Part of a small language model's weights.
Architecture: learned and rotary positions, tied embeddings.
Each number is 500 + 40 x the weight over its row's rms, rounded and kept within 0 to 999. Layers, rows and columns count from 0. Numbers have three digits each. The size before them is the row's rms in percent of the matrix's.

# down: layer 3 MLP down (transposed), 192x64, rms 0.152, rows 154-184, columns 0-63
# gate: layer 3 MLP gate, 192x64, rms 0.232, rows 155-185, columns 0-63
# up: layer 3 MLP up, 192x64, rms 0.211, rows 155-185, columns 0-63
down154 113:607506502518466525529532477454520504468523565520415498497443531467393429547551464522467520539467520496497500489506469514467494537472520514534511565553515537549518476576561535485460498476428469
gate155 100:559462479490495549463494554485494525470476452513523445579506502559544447528569592500493530512482466484466552464515410598433453532480472456513460546507490509448497533471520493484462532568511491
up155 094:466485515538509507580552461486543462571565486503549407517482521489497457489463552467534486529487487480537572533562527526574511470473553504510494528527500452521551525444550503531382486528496534
down155 090:623525522506505534433438423491478557536497552434496496463436435493536516448507525499487478494483475492559420541507535529427514501480497470547542446559532445489510532477459529512516464511530492
gate156 080:534521549459502477553455528493521524483532492514437548449558500519430503489413445423502500525468503506466535531525529497534508555478484485443471533539502560492500434499424608560527499551516448
up156 096:527450514476550481500493433492516488495474466525497515477508493537453488496425487449524522534531512568399496554454504455535503601562437454508440478501505538471565495567455488450427527551507494
down156 078:477422465452541533475455456517467477493546529456526551487430557443533507532532521529470489535496478511597476458532480604503539444508508549502506462458512471490456582490528553452517436496484474
gate157 100:487497539504528607541507529516560487529503519513488540433462481527492479483524538515558466509490551477503537486462486490515418441410500443518527483576543454519513500529553558475435502504408561
up157 092:472488510516419482467461560478463481472493418457513466562526465520481453495440484481545567527467520540495552465457488546564452524563445456483480469536524546508485477530528470548543399566492498
down157 092:507530513555400463468533486579509485553488561512563534504629498506496559492472543514397527494537543492601542490450490541531495514487482477514507508480512501537465515537474491493496510558504515
gate158 118:508493475538509509477529484550544614555528569472526528551485512509535519436428502516519496450459564572512574525496518494519552489538560525530508461507506552561522487493441567475465467444537460
up158 092:509473514559511517463521550556432526429437586535492474459505495513478470459409500419524487445490517454562487489496435483507480512554459526514507447474569530490551508492504458441456432480505536
down158 099:499484442531488457567472454559469471530506497499464489496473510570476506480502573455504422488551454453519501514466544470436436449554440504475553545496487502528554475579552507515424543479455449
gate159 098:501527609499543513479513499473554455529535429516434455522515488511542563497486416443455533470519533509436484565510488520471498499528542514540528584512426489528498442534432469522452471472484464
up159 100:444529504474526529512475501570525442581519448488431470542471413539506561507551500519532536446564521546478507505530504406500473520486532522562528513477532454522529474511512476478610480499556495
down159 091:417531539441563481488567525514530512457467462542541455545507491490484464501463447460549496530399545481449525543500504548473548566510457498521424483507502447477521546492488472519516557483595499
gate160 110:519471464456438542416484463564516509538562432499576531520499534550463530435486564489488454470549528561503547515399514530517512526445493468533477477510512484557505451479500493488460499442538442
up160 102:521461461475494516509485531487501476507497541494556525517500494609482453619511483505502445510548545458540476476558454504563548486466542545520540514493542544493465476427508594494523530446429471
down160 107:459545519509436494481447487488546481477494505555492475492454471462519532509533447565476476514514497514529438431566456562523515555544504519589485526517471455423487504493534592515466473564408508
gate161 122:567414460534488515443463499548466535484468501526462505529493423447509436456500508453510406508522429524514504544436579529477532461512525538503540496525541569457496551483531519535531505476430512
up161 112:509545514463414519502463410550465531417503474425598483550540478512530520509527468475503486563558545499530508425543531534519527442460494445518536468494484452550478493492531489521501526459562507
down161 116:499512565525460541531512511543416503513441516521502429479482475497524495444515563544512495508499405537444439507488435494496547515398494438531560528497501512449533529470453566498574478524485499
gate162 117:497527529458495521555477450553479474472456558447449502461506477498532514497505535524519549486419486431513415503464522415500482503546455510519518490475441614451532505459533520569473427498506467
up162 099:508549442540521533472474453510507473475564523475506513576555498570488482593577464470554479513533474493490517492439545462538412488538455458498485511489460417476533480530483453449558492492441521
down162 096:531525480444460518564484503474458498448554491494467479503513512440517513550467494518515515467469474443453417486508459436514434554510444483562526511528463509454533445471455540581563523490402453
gate163 086:462482468538509506506539520473548494511509462495430454526478468504478601456524448442504439390503504513498483543522546531502483503462507504523420538533503446524625471509477513534491451546514557
up163 102:516564407481453484490498501474489506445500437440511484574530496466466489453508513520436447516579520551547541480548480521518583537540458551491523446496465478526498547448474460489552490425471544
down163 096:571464522451505487510471454503444481522555507439496585493510544551462432443498525529477495521477501491559523425462483455514485399498548555502521453439480494529463507528599529495486439489506532
gate164 091:476527514573414490580535559493489490425463464504480442512440507544476454520556507506489491452498500557547544472465479491485505448485526490524495518603514532547501503565536501498486377484510509
up164 097:534479467513524592517560485542578495475489465469478494517490546420469498525582457502494486562432500531542493591547428457495527434525554559539512495499550485483429487492473505459528519465516489
down164 104:416464431488472477372490487540449469461525568489521548444474492481511539499517432482542483560489493446513545472496470575508503527509471491482459455467564493458532568456494557477542488492527508
gate165 080:505536478529485440560553547463494499487480495543411476530545535554466498575464521477526423463431543538488495495543508425522466486476513467515459435535519546550519472583521532485494502474561570
up165 103:522489542444474447538497452497500504480506487441510485471471600400530484440521512501552573479527501499441539501517580521468545545566460489447532485475486433498537435498490556502447536480488448
down165 101:497532506479514482484538555452495527565460508543453479475541474514449437509498509423525451423510526489463499462538514476488529566478567482543435507506450458480616469518485477524484516609511541
gate166 087:499541481461457553560443519482525521517433504443451534487521491529493468452462543515560474525490460469566490542468556470433520479496548475471465453523548563568511586489516476445570457515437516
up166 095:538506576490531505529430489532504423474555502472468465487429536509432468523448480497523507524439486469451458472495556480517476478561473513543446489388476580483523508464502493469524574514523441
down166 099:491490526523446430434536488511608493508511582487506532514496510559490553478536501443457473522470477474556508508565493539468567489445504429449512533415439424493499467489514507480498544523543527
gate167 113:558466465492448436459454456491545471546435444487488506526426514483481569459527449473479437470489495564480496495452492495491552461544462494459428578477459503558504470434544476424508473484508517
up167 107:517523512454554536504516544493476504445468555569510454489511557539510467538588566543544478521448482456512535490537579537553533466432548544516486503485447481449491506575445443524535518530526452
down167 099:523448539513507414503467419450513542546524496493437467487478454420540535479589527556540488508469453496463441468528546518446558462495507503560453475565480529501456467521478535530501459512466446
gate168 118:571531522488393484529477457411513485526487453478520561515415511525490454463506530466485506471522450518443469547504498589539507497546531441493509495496458483488512487492513390486530494522564441
up168 103:504506580486485520476469457522503418456518517502485501428498491580510515481467559486475423467469478504542513570493540414553438568521456478548523434482470476483492495494440417489500473478548454
down168 109:452448411475601533553558488536507471521507474548511479524490495525488538451518492511521514520503457484423460527487485439485472456565434416527584533521495479517536483468561477493485492431495553
gate169 094:544544472405400502534490494558432520509475508456496557532579482507434509488584505516542442591452484565432533571485501511505488508482514513496472504496480470469491495534468536516449501458492512
up169 100:549549488422450520447538563487498565533514554509520461482547475470527492494524583505526462540562473481493473471452485501525591543473452574493429468463566442532479478542506543512534503527540472
down169 093:558499515545537456450464522514480524488520448472533525554491442590572494522474518452534567465507517488485492482492516452410428515455432479511488564450503525506544453463410546457536524489507505
gate170 117:477438467458460490486433513489572436536493546504496522558464470541490490486486522466500555398504508521504472531468537510489468540520536445532568518557530559557530518506449379468468503519534535
up170 107:500559560500523441507572490559537490559523546526467501439510516532446510487475487453512526489468503454505433443590469495476462499588490518485463496559403557475545541497547520474530458495471538
down170 107:345491468574480494476466504416492496485500522503515474456532471480493466560531469483487474531491544549510499486431470481457469550534506471438551588474536507535539490493489473470515501521420453
gate171 095:475462474497526564468523598509436427530470429453456518510458477446462451470433478522487415508541490474525553530506492411496458522509485486540506467523480532474489465492485563438480486564469542
up171 095:485513448564422512471487564403502497417510533434506503523500430533530493481503472525483606441534494514511527466487526506509552497531529470511504478530524422575464539470485502445560483505442504
down171 095:568466537439517543583497438480504497569503561443415511494530462528466447485492556484462464514448473454485526481496539447483515474457486518517519439509559451454494406507544521454480527457494542
gate172 090:475484542491522505541538491485533453500497513499451351473528463546469466456467459455486516501460517559481488529449533525500510585545463492518428541529499529482559446493467463566483488541419523
up172 113:422486594547537549560511460543478495546465567495449515507483460512501479494500488452573466468448516528446489456478515524508506518481526424550480521507490529538566488396491492468522572518570508
down172 097:446518453525549533505531543458535503501428486526529455512499433459490580566467406445542517467463516423438459539562462482460515533468530478504511551474527455469521521540494479499506582525531467
gate173 105:493445546492495422499510476475553481530554437578535519505423470473468510532531489476522577399483487507499521544471409505522446529537482414522453494534553553458455525476509477511497488464520523
up173 104:536485525511470441497461460588432532573486562493498516493472555489442566502402553498459467489493435459535479523503466481472464505432490537477474543509550518457480541487531569445529457554492521
down173 097:562487462507453465544505492445485477448485488531534482530484482553478545544535572527485554495474536460484480445493489504535428538559476467574548459523543616554528542554494584486504468494490472
gate174 111:491476433524496510560460515420522534576503456495503488582482460508422519525529554523432415456486529518483508512520482577547469547448455453472467480527459493542497438473478496462476487453452546
up174 103:436440475497463531515509587488595449501509492494497466528451442527478429458486538524525567498514486498484435428494550541463514445445534511580546525510494491483492465511455454459532551550476460
down174 109:547571546540522538512609473410467523536481570512475534468503507479513431448530441540500494541521559544502511528429540472500548491517487521445492503578489485527512495559525530509427460477489534
gate175 080:519473548494510446498518526468474518582462563498506464581462471469512452514476447481480570443469509424435518521431541497472497553443537550455499497457596551548485523527515519467530469546499478
up175 098:480474477535543591490503544507487489547556486547388475487538438554504571548503528535514422505544570491480544536539582503525468519509526480571522467516554506460526496525469553522489506501466542
down175 102:544533580495434580440582575465477552525457521506479496561466488467495459453498498465517482504509513527503521609494484542479532481443517484546411469493471512462542433481448493492501543528499487
gate176 120:509449553566604572502461540500571561507483534548525549527477494537569461442537524544470502476487472466483532500526538495486440532607463481511499490538541448519510445476466472476474501532520461
up176 104:503512531445495481596531529432532511475454490525550505503503540511480476483483462427441512477536453482428504490466391449423458490468506438560548455528513445531531556480469509470500516505441479
down176 110:520471525497467454495546473499507464454500488503470476504513451578484498385384498471467475483512549494497466465517496504426427520500403444525538510501426497507519579481515472447538475472492518
gate177 112:556532492451458434473452484487489504556538480455493463500429491541492490508467493513462460457416486504476603392516441377512451514448534546481479466494481527523495482483515491513526499472489523
up177 094:514485553483517457517556497499463516449504459481473482480472565470592537576471556500434496490564503443538497461509463451431514553575506508468517481508496497553521435505492571562560545478558509
down177 103:499499477511523514411468504562440507518501451539548433491536423492523448491451496487463454445502437481462498513531507526502506488519470526518408476476541501503509505387480446474493489536564599
gate178 094:501468493465482534470496416497481527558476488599473507503496523528479423489414484483448537453478572454516434493558537492462479545422484565529517520484562526476474438507490509516499581456476486
up178 095:519469469542499515531408517485482485498447490593456530492479474518494495566487598493471541514407502497504478495509485467508490462472479582526570562493449546413496530444521511489415488522511490
down178 100:565529479496514433491502497539493563535483549432457536468552506532533518459490512520490559407549515489527460473542571528534469583515513475538455453486424490438469520540490452501568502494567473
gate179 102:552498483506520541456561548500418502431496562525517486460459479574557520461475445490466584480500491457525560541538468519496476445449460509468547488532422513446578514504462508498435468469484496
up179 098:490480473541596457488569440509543485545540564560486445488433502498508448536495455519463463446539527474511429505483441502565542493463529544525475561511483543469503448479533518524546486422478455
down179 101:528543544455487440540432471492562552457545479528474502535435531527504508530578495509475499488478473542551527483529550496460482429510440575566431525523491425469495569511577543503517517524514495
gate180 090:480537513474586533474481496494508519485517442495551478539515493593493499503454445413476539477593524535502528467502445513481494502550542481489577445548546533549494496446489480513419447580506498
up180 092:504513558493514413498524468554525488516476518531457530520569564583517503508533455548534502538515475416481525503550585465576463500518541453580467491510481555501466538459568516559488495522473499
down180 095:409535519483542491412449527475497516504493446519538556531497527476539444491443548485565535534514524526515555475530470496467505463514458495584461505487515559585513562460479482591505432484483505
gate181 104:508466542540554545523487513492552482497470432529517508508479454496452504518520491400466509501436501516524551489427490533490494463489549462435410538474471547548521458523449436437565549454547533
up181 114:513544462488458484504485570526462459474462551495501564552527497433465474423481469483567477532460506519560445526535451564483492461434500500528534499553558507523435554523462489450534421456468541
down181 108:650477523480504518552483479427495522536553519530534566467501543496454446446529537456473496540531487522553583447495486518485501503507520543460444462463510474506498522443545525533493468532454444
gate182 100:542551562544510528495494523469540453526456521485493432527439506496443469567470521477473431536491519425424453550511590496497501538461532471542559486438492514482494470455443552425518479491486529
up182 092:542452488488428520511522545560410612538507482509496513472509500518526445521465492448486484530504512453532471527505410493518509540506465553490478420515449561487580534424520527523489449525490539
down182 098:574509507437520537460527496485470420495514481483468462457522438504559568514462505498527490461532505449450473435455513424506508543473546550462541520508497424418497476505468518546590466478495555
gate183 094:459518529463484496552502542548493454552428547482455550594467516547486540531531511468490374467528555545486517561559529449476477530448469509495451496525448529519548493526445475468458500491505521
up183 093:428512478498512469511519560474445471522467510563477512517504454482479524567492456536483475435516499585492489421485478543531551420533496434530469429507452462525517499485416498468515474468569424
down183 092:551489510514490448472434438481506520488529517529576537461497521484480414406526528477519524556480414436510507499444526532532495502486502502478492476476595505549484461508584460485541432451518538
gate184 086:460496531473537552573541490448490515424473530554448573493513471483545588513508486503519505473494458492484455458439583524433500423507469560497446499528570481491525534503527454486480537565494543
up184 104:510532498473499532478448511485429434536487523518477434450513571478442559435558482528552558451497550573485452538540529525470520481482502542542485581486530522484496512480538457566533452496547434
down184 099:510510560530435486496496529424539508464458513499520498473517486487524509567427462473564507462476453478492448551544430485445518585448504446456435597476476488491572525488467465524539515515543522
gate185 097:494524498463550490503441481506523554495469510490437457520550524493509564482456477428481473433548453552444537539528510477570467492485422518467451529504542522465586410506501480546479536476576529
up185 103:525536511524489520486443482491531506439429499497472471470521464518401468505491442544508523527588425436496517468592541483522455472581459494514520453550465494539447505489476561480529521449453471